python train.py --num_attention_heads=7 --vocab_size=14791 --rope_theta=31900.0 --attn_scale=0.125 --init_std_up=0.0211 --learning_rate=0.00149 --lr_mult_up=0.605 --decay_fraction=0.736 --decay_shape="pow" --doc_mask=true
Each number is 128 + 24 x the weight over its row's rms, rounded and kept within 0 to 255. Layers, rows and columns count from 0. The size above them is the row's rms in percent of the matrix's.

# layer 5 MLP up, 1792x448, rms 0.0625, rows 1-15, columns 112-223
size [ 92 103  97 102  94 102 101  96 103  92  93 100  97 106  98]
[[146 135 166 128 154 118 137 111 137 179  86 121 122 112  95 153 158  80 135 137 136 207 131 147 117 133  84 102 128 103  95 115 124 122 145  96 123 135 131 128 167 138 152  64  98 173 138 156 106 111 151 114 137 107 114 110 150  79 112 127  97 141 125 107 115  91 136 102 129 130 134 107 128 122  88 132 169 126 149 111 149 135 133  88 162 134  84 128 165 173 123 108  82 110  91 164  98 180 133 176 124 164 105 138 142  98 101 125 131 163 157 119]
 [101  66 133 116 146 103 102 115 125 165 144  67 153 143 106 113 117 153 108 142  73 121 121 111 157 114 122 172 160 116 135 115 167 141  88 148 112 139 136 138 145 132 141 112 123  91 139 139 102 113 126 167  89 128 119  80 152 136 143  98 139 109 130 129 134 168 113 114 142 155 123 126 158 106 135 127 146 116 142 123 158 104 121 151 140 185 151 132 108 112 125 133 141 103 111 141 111 126 137 140 172 112 129 113 119 138 120 135 118 190 131 120]
 [113 167 161 151 136 102 123 130 154 139 119 144  89  99  96 158  90 146 144 123 108 136 104 112 116 199 163 126  73 103 134 122 151 113  89 140 116 141 127 158 166 157 116 117 117  79 142 105 104 136 132 110 104 108 137 130 132 120 149 130 152  84 107 139  93 121  89 131 134  79 129 152 127 166  82 126 117 100 135 116 148 138 146 144 148 122 111 130 135 127  79 167 156 129 132 124 130  96 132 120 156 104 114 139  95 177 120 122  84 141 115 129]
 [149 133 128 137  93 125 108 116 124  94 149  86 133 148 150 149 155 142 142 143 144 120 158 174 117 112 200 123 156 124 118 157 142 147 157 125  81 156 128 123 145  88 123 130 167 141 137 132 132 163 119 162 123 154 122 140 109 155 112 121 165 132 107 128 108 167 131 142 161 159 142 135 107 160 105 152 159 136 143 144 152 132 165 195 122 120 158 155  79 129 138 133 160 128 196 103 147 100 117 127 145 110 112 114 131 127  84 109  93  93 150 123]
 [106 132 172  74 147 154 113 178 151 174 160 102 113 128  93 147 135 156 126 141 163 168 150 168 126 132 190 106 115 117 112 106 133 140 139 172 118 101 129 140 203  94 153 149 160 115 124 124 136 103 141 125 116 154  94 170 124 132 129 143 128 100 103 169  96 150 124 166 108 146 175 100 112 134 100 163  82 137 121 162 121 135 111 150 127 155 141 165 110 169 141 151 139 191 100 119  96 149 114 120 180 128 113 110 100 167 153 134  91 139 136 114]
 [146 120 116 170 118 105 144 106 118 118 103 131 142 129 109 105 125 169 111 121 137 141 119 124 140 111 193 117  80 132 109 150  95 170 130 162 100 123 133 112 170 117 117 117 130 108 132 110 176 145 165 114 110 140 145  98 130 112 143 101 139 132 144  98 108 146 143 160 100 120 105 154 139 139  73 105 138 155 137 172  93  97 115 165 122  84 184 101  96  45 150 135 124 192 130 137 134 134 142 114 140 122 138 143 132 148 130 116  71 140 142 142]
 [104 132 119 106 111 164 183  99 167 114 122 127 127 108 112 153 126 120 115  88 146 181 150 174 112 128 130 159 157 111  85 104 124  96 103 191 112 108 122 159 126  88 121 138 133  97 121 132 159 125 102 123 116 115 138 143 107 140  77 122 137 143 132 176 142 114 145 132 111 162 105 117 129 120 109 104 132  92  88 131 117 123  74 130  93 130 137 124 106 165 168 130  80 135 130 108  90 117 141 116 136  95 164 116 156 148  80 107 133 157 183 122]
 [127 128 152 111 120 139 137 141 131 165 107 133 169 207  87 145 136 148  94 128 119  99 143 126 154 103 138 139 117 179 149 108 192 140 121 110 138 113 101 172 167 139 171 137 115 122 155 147 144 132 160 104  52 138 122 137 120 124 136  82 171 121 126 138 124  71 122 156 110 166 152 161 176 107  93 118 134 126  87 134 119 108 139 101 138 159 188 123 139  89 174 150 111 174 120 132 101 126 134 143 145 128 109 137 127 167 130 137  95 132 145 129]
 [151 165 139 120 125 135  93 106 151 126  74 146 125 109 114  73 105 130 119 152 104 193 149 127 135  89  88 124 111 114 143 143 125 114  96 112 126 114 157 142 135 116 157 108  98 135 113 154 126  86 154 129 133 151 153 121 117 151 104 124 112 138 147 112 136 127 137  81 124  98 131 143 128 186  86 150 125 129 145 103 140 110 121 130  92 138 168 154 169  99 143 154  99 170 143 116  96 122 129 119 114 129 153 141 161 128 120 170 105 130 162 110]
 [140 111 154 110 109  96 155 127 148 108 144 130 144  95 120 132 135 146 146 121 117 107 105 111 114 127 121 128 130 150 118  78 141 124  80  97 112 161  98 121 129  84 155 101  96 121 127 125 138 128 185 145 119  99  77  86 141 112 121 164 128 157 106 138 143 144 138 167 183 125 118  67 122 143 161  93 163 109 123 157 106 115 111 131 139 129 155 121 147  92 107 141 120 157 121 147 122 118 143 155 144 109 134 111 132 105 111 132 136 120 115 122]
 [ 95 100 157  94  88 121 113 133 121 104 118 112  75 139  75 125 152 119 131 131 124 106  88 116 129 114 179  67 122 173 135 135  47 126 154 149 104 100 126 119 155 123  86 134 152 175 129 116 137 105 120 132 103 125 108 134 126 132 115 103 138  65 102 131 130 114 153  99 122 142 101 128 167 137 103 170 124  86 179 148 142 146 135 147 126 123 124 111 103 104 139 146 134 134 153  79 130 136 142 125 136 136  79 125 111 157 148 117 102 127 164 103]
 [129 147 159 147 160 141 136 125 170 103 104 145 115 137 152 133  92  91 130 100 120 167 108 139 115 148 121 108 108 130  89 128 109 115 121 116 111 183 121 111 124 123 112 115 119 149 100 134 133 125 137 127  89 178  99 118  91 111 137 133 137 121  99  95 103 128 124 107  88 178 123 129 133 102  98 163 121 115 127 108 140 143 143 131 132 122 133 124 128 165 158 168  75 146 160 134 150 129 117 136  66  72 130 120 121 121 119 103 120 135 168 164]
 [147  81 132 131 122 126  70 127 111 113 127 147  99 130 144 126 139 144 107 114 133 106 121 147 131 103 118 176 154 125 121 133 164 141 139 133 116 133 125 134 159 162 184 150 141 177 136 142 146 109 104 148 118 106 124  98 130 138 133 105 113 111 139 131 124 113 178 172 104 122 138 150 106 139 125 122 154 123 164  70 150 123 138 119  86 132 126 100  90 106 120 116 152 115 129 145 185 145 143 147 157 116 165 112  87 146 144 123 121 159 133 106]
 [130 127 129 111 139 141 120 127 145 152 130 114 152  99 131 103 146 149 103 118 119 127 163 137 165 112 111 133 106 100 138 144 189 143 104 162 114 122 124 128 143 150 119 145 138 130 139 102 142 114 122 132 124 155 127 125 126  83 137 105 127 128 159 133 100 129 117 134  90 154 110 124 137 119  87 110 150 131 106 145 111 129 126 150 143 114 156  98 116 131 127 144 119 131 103 130 119 136  94 120 160 135 172 136 131 168 141 105 123 133 125  79]
 [132 127 133 166 125 132 135 150 156  97 144  93 123 104 121 119 138  83 114 113 161  93 100 122 120 116 140 110 165  94 122 118  95 124 117 112 138  89 136 169 148 144 137 128 126 106 111 124 160 143 130 127 114 137 106 148 121  88 109 139 182 145 151 139 130 162 139 125 138 119 149 167 117 119  78 120 143 150 102  91 164 144 140 126 134 124 172 122  74 120  89 148 120 128 140 104 149  89 129 122  82 119 176 131 132 149 145 153 122  97 162 128]]
# layer 5 MLP down (transposed), 1792x448, rms 0.0985, rows 1-14, columns 112-223
size [ 88 107  90  93  96  98  99  97 106  99  85  98  98 107]
[[139 131 103 159 154 125 139 110  98 120 155 146 157 133 164 134 117 157 131 173  97 136 111  91 127 147 149 154 130 107 143 158 135 138 119 128 124 128 142 144 113 133 178 162 135 118 163 106 159 142 135 163 139  81 144 111 181 129 121  95 130 116 129 147 150 145 122 157 115 145  92 146 157 117 154  89  64  89 126 124  93 132 134 112 118 136 151 131 123 141 114 102 176 118 147  95 151 113 107 143  94 102 144 146 101 143 123 132 142  98 111 137]
 [111 113 145  98 150 140 142 133 133 133 148 100 146 146 112 109 114 150  96 158  90 129 102 160 227 151 144  60 167 103 134 119 163 194 123 142 131 112 124 142 173 103 122  90 154 100 139 125 139 134 109 177 125 143 109 119 101 127 124 129 125 107 122 105 167 132 101 159  81 124 118 136 164 130 180 104 137 141 101 136 100 131 133 131 141 166 121 110 123 111 106 126 136 127 116 129  96 149 161 127 147  75 127 117  96  96 181 101 117  95  95 126]
 [152 102  95 132 137 116 120 139 140 136 140 114 143 137 136 119 161 118 132 139 116 166 126 137 122  63  97 171 179 136 121 184  88 112 173 130 144 140 130  97 120 107  91 126 126 192  78 143 158 121 113 132 132  88 109 132 209 116  96 109 113 161 145 127 137 114 152 127 122 196 134 149 137  96 167 132 155 153 136 142 102 126 134  92 150 102 121 137 130 147 187 100 136 118 114  84 121 125 122 132 113 131 131 120 152  70 134 150 155 125 143 156]
 [156 121 115 137 130 108 112 114 124 145  81 134 114 118  96 124 120  79  85 157 126 145 132  92 114 138 104 138 155 179 134 136 120 140 119 136 136  86 128  94  82 155 118 103  94 123 163 145 120  85 147 105  80  83 136 126 175 162 129 138 130  86 122 150 115 138 161 143 108  35 109 125 152 120 104 120 130  88 129 124 148 119 128  80 117 125 122 113 181 119 108 138 113 148  89 167 104 139 136 119 135 146 157 100 145 111 139 133 132 139  96 142]
 [157 143  78 150  79 127 102 116 143 110 110 115 121 130 141 119 150 121 103 114 142  88  79 134 156 136  85 117  94  96 128 140 139 128 143 142 167 114 137 157 107 126 107 111 124 114 126 130 156 128 128 151 156  89 126 100 117 154 157 165 155 153 142 109 143  98 139  76 123 115 114 146 108 127 126 123 126 105 154 119 107  95 128 136 138 120 138 157 171 127 124 139 171 122 141 128 147 108 115 137 143 117  78 131 101 101 104  90 141 127 167 116]
 [122 101 212 120 159 122 114 132 131 131 118 112 108 144 121 141 131  76 117 118 163 154 105 129 171 112 107 129 125 136  98 125  98 131 140 111  98 144 168 108 148 172 118 134 136 132 101 114 124 138 126 132 117  82 133 136 143 110  95 103 141  86  95 151 131 114 137 125 156 109 139 162 131 163 161  80  93 109 132  94 145 137 128  88 151 140 123 142 114 194  64 114 127 115 111 119 156 137  96 132 153 148  94 108 123 129 143  91 126 114 128 104]
 [143 135 154 114 102 152 146 138 129 127 177 117 141 166  99 173 131 115 108 159  99 126  98  87 152 143  98 117 132 142 128 128 104 144 144 134 153 154 149  93 138 131 149  91 103 112 143 111 143 109 122 124 166 138 118 112 149  97 158 108 143  80 136 119 122 108 175 127 137  97 142 128 159 137 130 112  94 138 138 125  92 131 149 102 124  74 126 137 137 104  84 153 147 113 129 152 134 176 122 160 111 110  87 166 133 200 175 125 158 148 115 113]
 [140  77 107 157 119 126 133  92 104  76 172 154  98  80 119  82 144  82 186 135 119 205  91 103 108 135 141 125 139 118  96 113 106 136 102 104 137 105 173  94 107 123 109 133 120 101 163 133 127 107 110 170 124 104 144 113 159 110  99 133 115 108 136 147 108 139 157 120 170 122  95 154 113 128 175 122 108 132 111 119 133 113 152 136 149 145  79 148 117 118 133 121  95 120 102 103 164 133 126 154 126 148 135 119 121 159 126 113 109 162 127 101]
 [ 93 116 121 112 126 124 157 131 112 104 144 128 118 149 145 171 135 108 121 115 116 102  95 123 146 171 171 112 100 135 118 140 101 167 103 156 128 136 166 113 130 151 160 128 160 136 166 136 107 108  88 166 158 124 100 137 119 103 105 118 109 109  95 116 150 128 112 164 160 180 117 117 147  94 132 127 147  96 107 154 118 144 148 129 116 116 119  85  81 138 135 101 145 136 119 113 136 149 126 132 150  79 104 176 120 154 152  72 133 124  92  84]
 [119 155 133 140 137 133 144 111  55 139 122 159 112 143 129 132 110 153 125 127 129 108 131 108 163 127 132 121 107 134 130 149 102 168 154 129 123 118 123 139 108 121 106 159 147 120 117 105 144 147 133 107 144 157 164 138 245 115 146 128 113 110 116 116 135 158 139 125 127 126 153 123 124 119 127 163  94 158 140 136 154 128 122 121 122 112 119 168 133  93 132 134 133 141 152 122 156 131 135 102 120 139 120 143 109 154 123 149 116  82 136 155]
 [175 127  95 153 159 115 124 127  94 160  87 145 147 121  89 131 122 147 143 179 107 130 150 109 136 148  96 133 164 107 129 137 175 135 115 107 106 137  88 131 128 159 170 139 122 120 156 165 165 163 153 113 120 124 130 111 216 154 109 145  78 157 154 156 111 129 102 104 119 140 130 132 109 121 167  97 117 170  98 108 157 110 120 124 139  96 140 130 150 106 138 129 129  97  99 147 135  89 119 139 119 101 124 133 161  80  95 118 120 144 130 133]
 [ 94 108 131 119 107 103 107 155 137 120 150 154 126  92  91 175 125 134 122 124 152 143 152 131 123 117 145 124 127 149  86 158 128 128 178 119 144 111 119 144 141 141 168 135 142 118 135  99 169 108 139 140 133  98 141 117 140 160 149 142 148  95 161 136 161 135 131 144 164  49 138 159 165 112 150 109 112 110 146 146 147  91 126 118 122 108 150 114 129 116  93 116 155 109 122 181 109  78 112 144 155 138 126 107 144 129 152 118 132 119  90 104]
 [138 133 109  90 103 174 191 146 119 137 115 125 161 100 115 154 137 150 123 155 150 135 137 128 169 106 132  80  85 177  91 118 140 154 151  95 128 124 126  92 137 135  92 136 113  91 122 116 113 104 140 147 119 129 113 160 102  66 153 151 170 154  81  91 130 170 116 134 164 143 134 129 141 110 112 128  91 119 118 110 118 127 113 120 154 118 133 131 141 130 150 111 135 149 133 125  83 112 134 132 153 160 132 139  99 150 111  98 138 108 165 165]
 [110 101 123 117 138 152 152 130 122  74 136 130 151 148 125 146 152 128 155 126 104 109 134 129 141 131 126 143 118 163 131 125  98 127 172 105 106 161 133 114 103 125 137 111 123 114 147 137 133 114  94 109  97 158 114 130 123 132 174 127 136 117  94 101 161 141 137  83 130 138 166 125 162 153 173 132 133 164 128 114 142 118 128  85 148 147 138 152 134 123 140  81 144 119 150 145 134  96 177 129 100  92  84 116  99 148  95  98 111 123 173  88]]